From a checkpoint of a small transformer trained on Wikipedia.
Size: 16 layers, width 448, 7 heads of 64, MLP 896 SwiGLU, vocabulary 8192.
Architecture: LayerNorm before each block, rotary positions, normalized queries and keys, exclusive self-attention, short convolutions, an embedding shortcut.
Training: a variant of Adam for these matrices, 8396 steps.
Each number is 500 + 25 x the weight over its row's rms, rounded and kept within 0 to 999. Layers, rows and columns count from 0. Numbers have three digits each. The size before them is the row's rms in percent of the matrix's.

# k: layer 8 attention key, 448x448, rms 0.0544, rows 214-241, columns 224-335
# q: layer 8 attention query, 448x448, rms 0.0544, rows 215-242, columns 224-335
k214 105:458483477497499487508511501507518505481524474480540515472523520484563499501537518496482465487544484496465488515518475511461513444473510499538494563499529515511466522480523474516515529519463445525500507488493516534455517478521473506506482521505486499528516477494467500507546545483514565505489494500419473514498515494509510468488463470503
q215 104:549526459495463476453501492511520499474506492502500454543506491469537497508525462511495486544511526441494498485456494486484521530522515478522470488493510509506511498497496486487503529504481505470469503503524511489507523529523481528482524517513506492499539476471478449504478514521488486528484474464567500551529492493528511530486488523503
k215 098:489459488519457491485511485523465498486423505516505472481490505542511507554479494533523515496495510485495551507471523489458507492494480522494472469471411556523488485546516481495484508513523521500475497467510509464492478465523492525535496488527460489506519528496520501524480460534501477493509449513517461504542480500532545526468518530507
q216 099:480477504490526481530535526493488505524507463495537507466489482476493494500518532491481469489494469496463524476496485501515494506521500506535492536535547494496474509479511485525540503496537456479511519514493490522501536482504499498520531507471512530492459475493495480491565512474494494496482475484465465542507493519530441467492504488486
k216 108:534505523523527536493545495493504475485509500503496522500514495527474510495507516453501518504482484474554500484490519516465515443493522535503548535495551484466508492451495434461551469514501481487501518520424490526512500497479521488474527484514538507509486517508480503464465488497470464520469501515452487502525462529488497453493490490548
q217 101:528519496480474548478525565492497451508494526500478485520491499493489456482516539537503513454510484517496493476557483543521494483541534513450542503525495516470501493486492519524502419455478506496526500549504503500516532518483509494528520533481531540454504496471515475434534465479506462453514459501500485467474468519497464508521498513496
k217 102:522516488486484534516477527476503523513476475498512469489501469449529504532508527480553498493503489497506497511533511490495479482498541517501503528448510488491518522513513517483507495486502522492534527501439458541514514494503468455480499458515493506466501520521523495479484469509524526500499463506496490520485505459532473519476449499545
q218 104:497499514563527524496500521540445454480541459479471520516530524475447488487484568477500470498523491500500492492484487510506513507545505501495506499567487502459516510489519457518498442482513505479523496518523497528499461494487459511506520524505470477498491516498518536539521506497513524494500469526485484488497495522500490542504547477485
k218 106:482564473482526534480506514458535512473525479502525495499472505475531444485503559463521488522496507483481488511505507513516503516478496528519478490479501541488491474517506539474484490495523513503514515512541512507507524538498466493478504527488484562541526467507499477487516458467499485477486514449531491509489525520471510502493511468501
q219 101:521500509477461471493494517498504493495480502544513445493453496432512463487503481507503538516509527458471474478480512520526501501484505505467529481488541482479479461532483528485499521498533515507484539503437473531517490487467485465517501494471527531493485509510506527463499475512480517510504486469522527537523493482513530511491471492536
k219 096:470468506554496456498497520525454497532494489514517461512495519506472503489493487508474525489451491526514483470519466491453480455537524545490496525513509511505497513510522482536519492492537493528518485491449477502486510484522480472521516514504481503530466498453501536531523507503489494550515472507504483508526480507533491477465511492516
q220 105:505498495495463504522467512488529442530472473518514466482494502461550501503513451505525494497510502484489460419481522485488491498504479512525492521496496487505481470524519531488496547511521485551519493554488491545469526474499499505492473498514530508500480473528495521494511510485494518491474503459539483507516515461529527466475485464514
k220 098:540489545534499498503557506497508497500500514542487469485509577502461521444490524541503516507488517546535498479475478508487464446525524546504474505514544520485490520519485501520501452485496478474500492486463507501484523502537515526530498483526502533502509506507505504524509504457469477473494492506507496464536486497467482516492509484469
q221 104:508482502466498457535489483470525466535548488514496481518461512497514511477491499468502507514503480488510525529478499512513515520490493497498489500470514517562523457521518472472537556484522480520504484490503525509458524482515500472541559513495547503505512504511492533515484479503476480546446501501535506492471519472553514485505484489536
k221 103:501498503514502471435498499531505467491483497532449499480487511537493502490490482500501532498469482478478476504493532482485473512491492485512493491527499517459507519538489477511516506493469507465502503462492515508486519476474493499477518522483506501524451502469499532512487524506518485531469495531477490478480474496544536529520487486502
q222 101:471486479512474459521512459468523488527496536501522501533453533515537498511490428456497492508465511438508465490488513501555514514528498508458559495491514479505451477511476477500507515532497536496465468498533496498480498495444500466520500500520519480446497525544473517487482493539499482504440535521520495484531529493504539484480475523527
k222 105:492471544559496470444471464536499555512494541556484460500488502489507462498480479561483488453505489520513506462498470491493487474478504488489459505547526453489450562494486475539450517500481465522465504465498517491461507509480499509525494548462484467571444504489472549494525496504497496476525535546497495501471527488509449510498504514494
q223 096:513546526498469510505532502475459514507495480483551492524483496486429493498507528506514455487503480485535537487514502506518486528532493533479533531526508509486534487492503492504500477509515464478507491486531488465530505534499519461516539525482495510517491532455499492463496467478542509471507452528492499480527507486461485513521472472476
k223 108:504504462509498521529496498492477515499452411460520481515490489505506517522468466511503464506471469450487505455523496523564496496511531525491554550515465500523532513475502501453531471509491486498536507527495479509516505488500472486468479492491489549509454522456525520500523525533498496492480488506490507492486520452493492507514459486534
q224 101:508539515489513486479515492528491457512492507493503453499517544430523495504463470497525509473513512517505494473520499555521514476477552520435546498533496479491555481493527479515515475495472475513523453492514484511501507477481501513510496486456536477502517481489507544441519486497496485480487473534511485470511504480506472556475510467505
k224 095:509520512485478522494446523492479517485498516549496489487482517483497488535484480488518499518498503492495469492540509509519470512528517523480523460490477503483498507561502475492467509493547545527525487512488461496447531500528520504452458529456476522522457504497526464488516480466528542495481470481511506475510450528507474501503512490471
q225 101:511513484515485470488508463524516487536451487440478421539477504465495524488495486520504486473508499468474513502503504522529473493493508519516481505500494475482465522481532509513520490512476478531447506527522538517503499544490514533516522514486527511512530503506505473496493522531494518535480472507501504509466493468471535528510498499501
k225 102:514509466470464521495526467485472509528491486537528464495468467561481438559531490482548489514513502503478509502520481566527489497509544499499518455474467532522494478542498482469480490496519531524506504492525507466471493495512483512501458481485512526503464525507539468543469435492544511491482477457515508480472454520543496529499506511547
q226 102:506493504497502520507512486501550489479483511501493487443553508537534522506495508479488503528509529551505474499505525539486529465447494499503500509477492477476478497505479461461540501493475502516501525505510507558497492476502453551504505517510514486491485445535508536469537516465502532520505471527511518478473435486465489520473506450511
k226 103:515487507500512492497504544506499515471521510526498560491484486503490525540486478516538497508500541506485504518494479483515492497553505498494496532530527518473473528517515491519492491492544512548490493477519441498489564476516506509493524518513495468489514483555504469506546499469525484497485501452489480490494466555514517526456504497461
q227 102:505497494520527519546472512523451494501514482503457519480551502480489492511498523512468512540538438511480460510501486453514481552533498496513500500495514508473472511463516498498498483451484518495484514488507482536502479519488475501478478496500464511523552465531551490542514533504504512463477529493487469523494462508502450537514537505486
k227 104:503524522496506514542525518520530495491528482505488515493467469461489507484520501504521534534518510531493526498516514502509478549494519530452512479524475491521503499529502504478522481497544554500527465526498459518545516486509478518503503500477483495530523436494553473535499483470508521522522485460520448487525488499482492523462531502501
q228 104:498510513501488509509452488438512476511522495517494508503485510467521457522525516482521512504516456496491470489503461467514475519480495503513499514471532469503476479538489531497482516482508556515529497541488507451480494473474509459479490509507512513474514537488485560546477482495518500475502516518578485486467513447500507513479475537538
k228 100:519514509506492495498473514530502456526502497494510504513485517452492489451524550535490475475476483499490522507505478508495494502523493525525489512535490509481493513546485549535522473464513542456515473490495510535524490506470492455546517516445468498501514478468480534504548512481485471487523459482574505517480511488492476512499478510486
q229 100:529506486470452447546503486507534500512479519516488533464511468500490496502496513481469500524504520516506535525513533480482496501504457468514489499493477486473503552480484483508509531462497525530524504487489523512522489471477484502547553528517522484516491483546501502554474492463495496474497533525493483499465459501541480521484494477517
k229 097:472465504492523494502511521532556514537481496483521498493502469499502490513469488530519499515558522498463496513506467476522489509519487469464544528533530505556497521515530481509519520512503510533488443520515502514449550497517491505497498506482479496532513479490512492514548501491491534507504549496431493494486494493517510518488497551513
q230 099:463478508511534538507520454468501519514544487465461501480483531565532554540471477498493517512498506476496488512486471473538494492495480482533499476442530512531497521480499501493499487532482504507451495522510492475482478495507492499489473465491514447508512490528540477527498517529526447521451550499464490489486508501502508493512496517535
k230 100:558525532502484479493495498512504520491525545516471530519488475501493492497515502523491463510528458484497500499513534513530513501506503504479492491508503463501504493499461471492493496506465526474466512468533498495457429482452513488520511503493514492506516499547497483535442488487485482470486536490531494475487474495462503498517536518502
q231 102:534488484497477481502503472521499503497515522521482504504518499464552484509492499468515563502487530508510515541499537539482486513501504493458536458458498496508482474502510466489484489557494567483473491501508486487491501455467493490539511503509470488441503490535516526500484485505489487526506484515550505472500500511511517511448478514560
k231 099:466467507490500482442468507529474505484483524505492486424509490506501492543503499547476505533488525486466482492500482450468487493489476512511482502480483529499479528547515482525468529483510501486466467501560506511501482489478509498561490524481469482517518492509525531499499501499503510514495464527510477494490535521502511489524482507469
q232 094:527526532510499515478517501533477493484490480518497512489516485460447489481508501510498510495517473513531560490551501512479498465506507502448543514553474502497574559506494477575455473523500489470525483482491507459534499496539513498529522502475496488516500493473508496458511487500486495494498437492475485478509531557545500563522508425485
k232 104:475536464443515531510512518478500503465461454461497492501528540518532567493478479471491505498496518462462456474504517524510491484486515502507516509476459510515517480500543482454496499531494466496562505579472483476482510500544494490467487500493499540485533499485521484518502506551490529508533474541468474495506540466491527472529465484511
q233 109:507480506488475445522484509481490451514500521530470495511567507493581504502493514471502505530518515483492478507488521481490452530436492505455495483513495546478507498491520506486481491508514489491482482481482499501467492538483496463517444511496521484484480492543514491495448517511501552539450507517508475523508493521499500528440465488542
k233 101:457444491524538459492496525558495498486488479515504503462490562499463519466482502513484520487503462501505489488487476469505487474480507497509493524546508515508542524539506515530516519511519497460480471523474503547481572463508516520513524506451515509469518484465489532464490518508496501482474507532479474485512488459517545515532462549438
q234 108:517520499514457483499529513509474466506488469464440458537503525528498476501518485478518518504479452456537482482501531495539500516492497490479483525536501495489508510524527503548507486454494487462479451485540487529498518483502498508473481522531501521489494501516515528517515534505468515488487470512486500468535489512480509522499528491476
k234 104:489525498518504533519523485493542535474463493503491479472503540519514481493453485499512549524474477461542499507469489480501527540478528506447465482480513481501511516488471532475472491482471476472512481495502513525542558503505483513451493491557474518478493516470483496482468519514558520482493512522494522562538518473513546525528509474515
q235 099:494522531533517470441441533521484453486510513540511514481518507467501514494504510522547488515531528499498480459506510523489480498433540494406523476507528510501521460530488513494489511523500492488450501480492513467486513466479485494492454472501503463497474515493513575446491464475498528501499482506547487504503533502496530502512496482470
k235 094:459480470479485476492443531500477522485518522512485490557498535493517501491516494467483519488512502494551473509482463514456491500473537501521467499534493547495522500481542529531528499473508487528495484495472499486491485515534530492512485524502489520508514521444472514524549511506501488481511511478532544514515537485477516500492501479457
q236 101:488474495544480480516459524515480476549520497486500454492490556480477514529474530466519499481452491500511560518500552541519515515493487514492516513470455530492512453445488521487491442548493480518504530510517506550470502515492522487530541587490544488510451474474520500505493532489477560537508445547523458522524474521493540491512515476484
k236 109:508467498490541503505518532495490510511528452504496488450513543532455492523546444499510488511490524530477491527511471513499495462496528497549510521510506520494509490488492487480478442471454460496494539549477475488470487504519456468520486490476547543485465488467510532530502514508522481526508517504494477490479497495490533521518482462505
q237 106:487473495509524510475479521483500488464471483479481539496524489464506455464508463549484450459527527504454508467467510518506471492498518520503480477522487498515493499538552528519525473495467484512479494530517502489533497515499515495487428407513492493521488492466526494490505451521505546492489479447463542539511509505498494471503481530516
k237 107:506553516465517485515496494504500516476489532528505493508519540528500494497481531467476541536498485499498492519491520512478495431519485535483492495478517498477520517502528481478487497517535488488508513456444518516545494485546521515515504459505511501504497525499509502472469465484524512513479471490539494493509533488503475435507493466519
q238 102:452502503507514461512468545481524526441505469496510481474560533509509468492515524502506483526521472542517514558481490456477524494443522512516484479491525529485500471508515486442522493468471480462467544463542478453463458519508504454494482452495486513500444478532515545531499498470570510493491504567517516480551453526516528523485505526488
k238 100:493476508523514514512489505499486497510505504472516508475502475475520546489505521527503530496503526514508477519498509516500518495490459517490481530549505492499503511512481485548508479531493543495540471448488508525541466526504510503521489536488480464491497492532524524480526550477482476513491463490530481543494509496483486516462484459487
q239 103:464497517466537492487529491506525515527465533496537557502518450483494518508508533506481484532484506514506486505472524476441483535480457500529482513519483508519481544546490506506492548506473484519523498497450502566487503512523495516490488516538477503496504519516489469528514475512496489495509555498473472505458508487498465472507470556474
k239 095:498468507475515492518524529515550484527522528521526547491510495474494502478501501489460494496550499521501476493487472512492498527474538501557523508536555440510491523486485491531508525447510506472454503505475541515498499503510491518500480482463525500508531471534454547492513513498507489518509546484484526488504504527507475507472508510516
q240 104:526496536475531498488487472491481544501513492459475537485510480459547513491476482498541506509496543481513528497504508481470507500472446513468517506508482536512513543486524514535503506512493494525536479469451478502529467509542490477500511494508488522512490507491544462494485505519474470528473526503459501508534479531542529531507506525526
k240 101:469487494458488503507506489483543510521467534477514501514496554545481532477478470508451511500557484506502466498489501541469509511474476477499470453480505475534455470488503424516480517505523508496522474516509540513460491482529508504518479501492502510458524505489476489545495522482538536514493516519486505457500514511553537466523520473500
q241 099:446496508504557508474504515491500504519480492461454478510445501457498498514487503530522547485515482490484478493505511504470470470461513485505495502510480516508507517535513554525478500460496520509534463538446462511490519465522537497506483493522494530527531497436557508509537503542509520507521495486505482498497465513519524552496479539485
k241 099:520517559492495545488483523454524494515472528477502530481495526520506524460545523520490564506500487513503477510496516539483519529487492505517490457447498508465525494509465494474463500474479536470538521506478461487495449484526497441520500498475496511489515509504519531505506522478490497503524486472531556499494474516495477501500525479498
q242 096:538481538490496518520487543488488463498511476522481493499467465485527450492537509525477478512522487531486470486493470470478439567522534481517480513542540500515467491481540516504507490475545478480507518507454487493513484494520486502474469466497483523510530511526479526495492489487486480470505529488486496505496505498480481495475545498472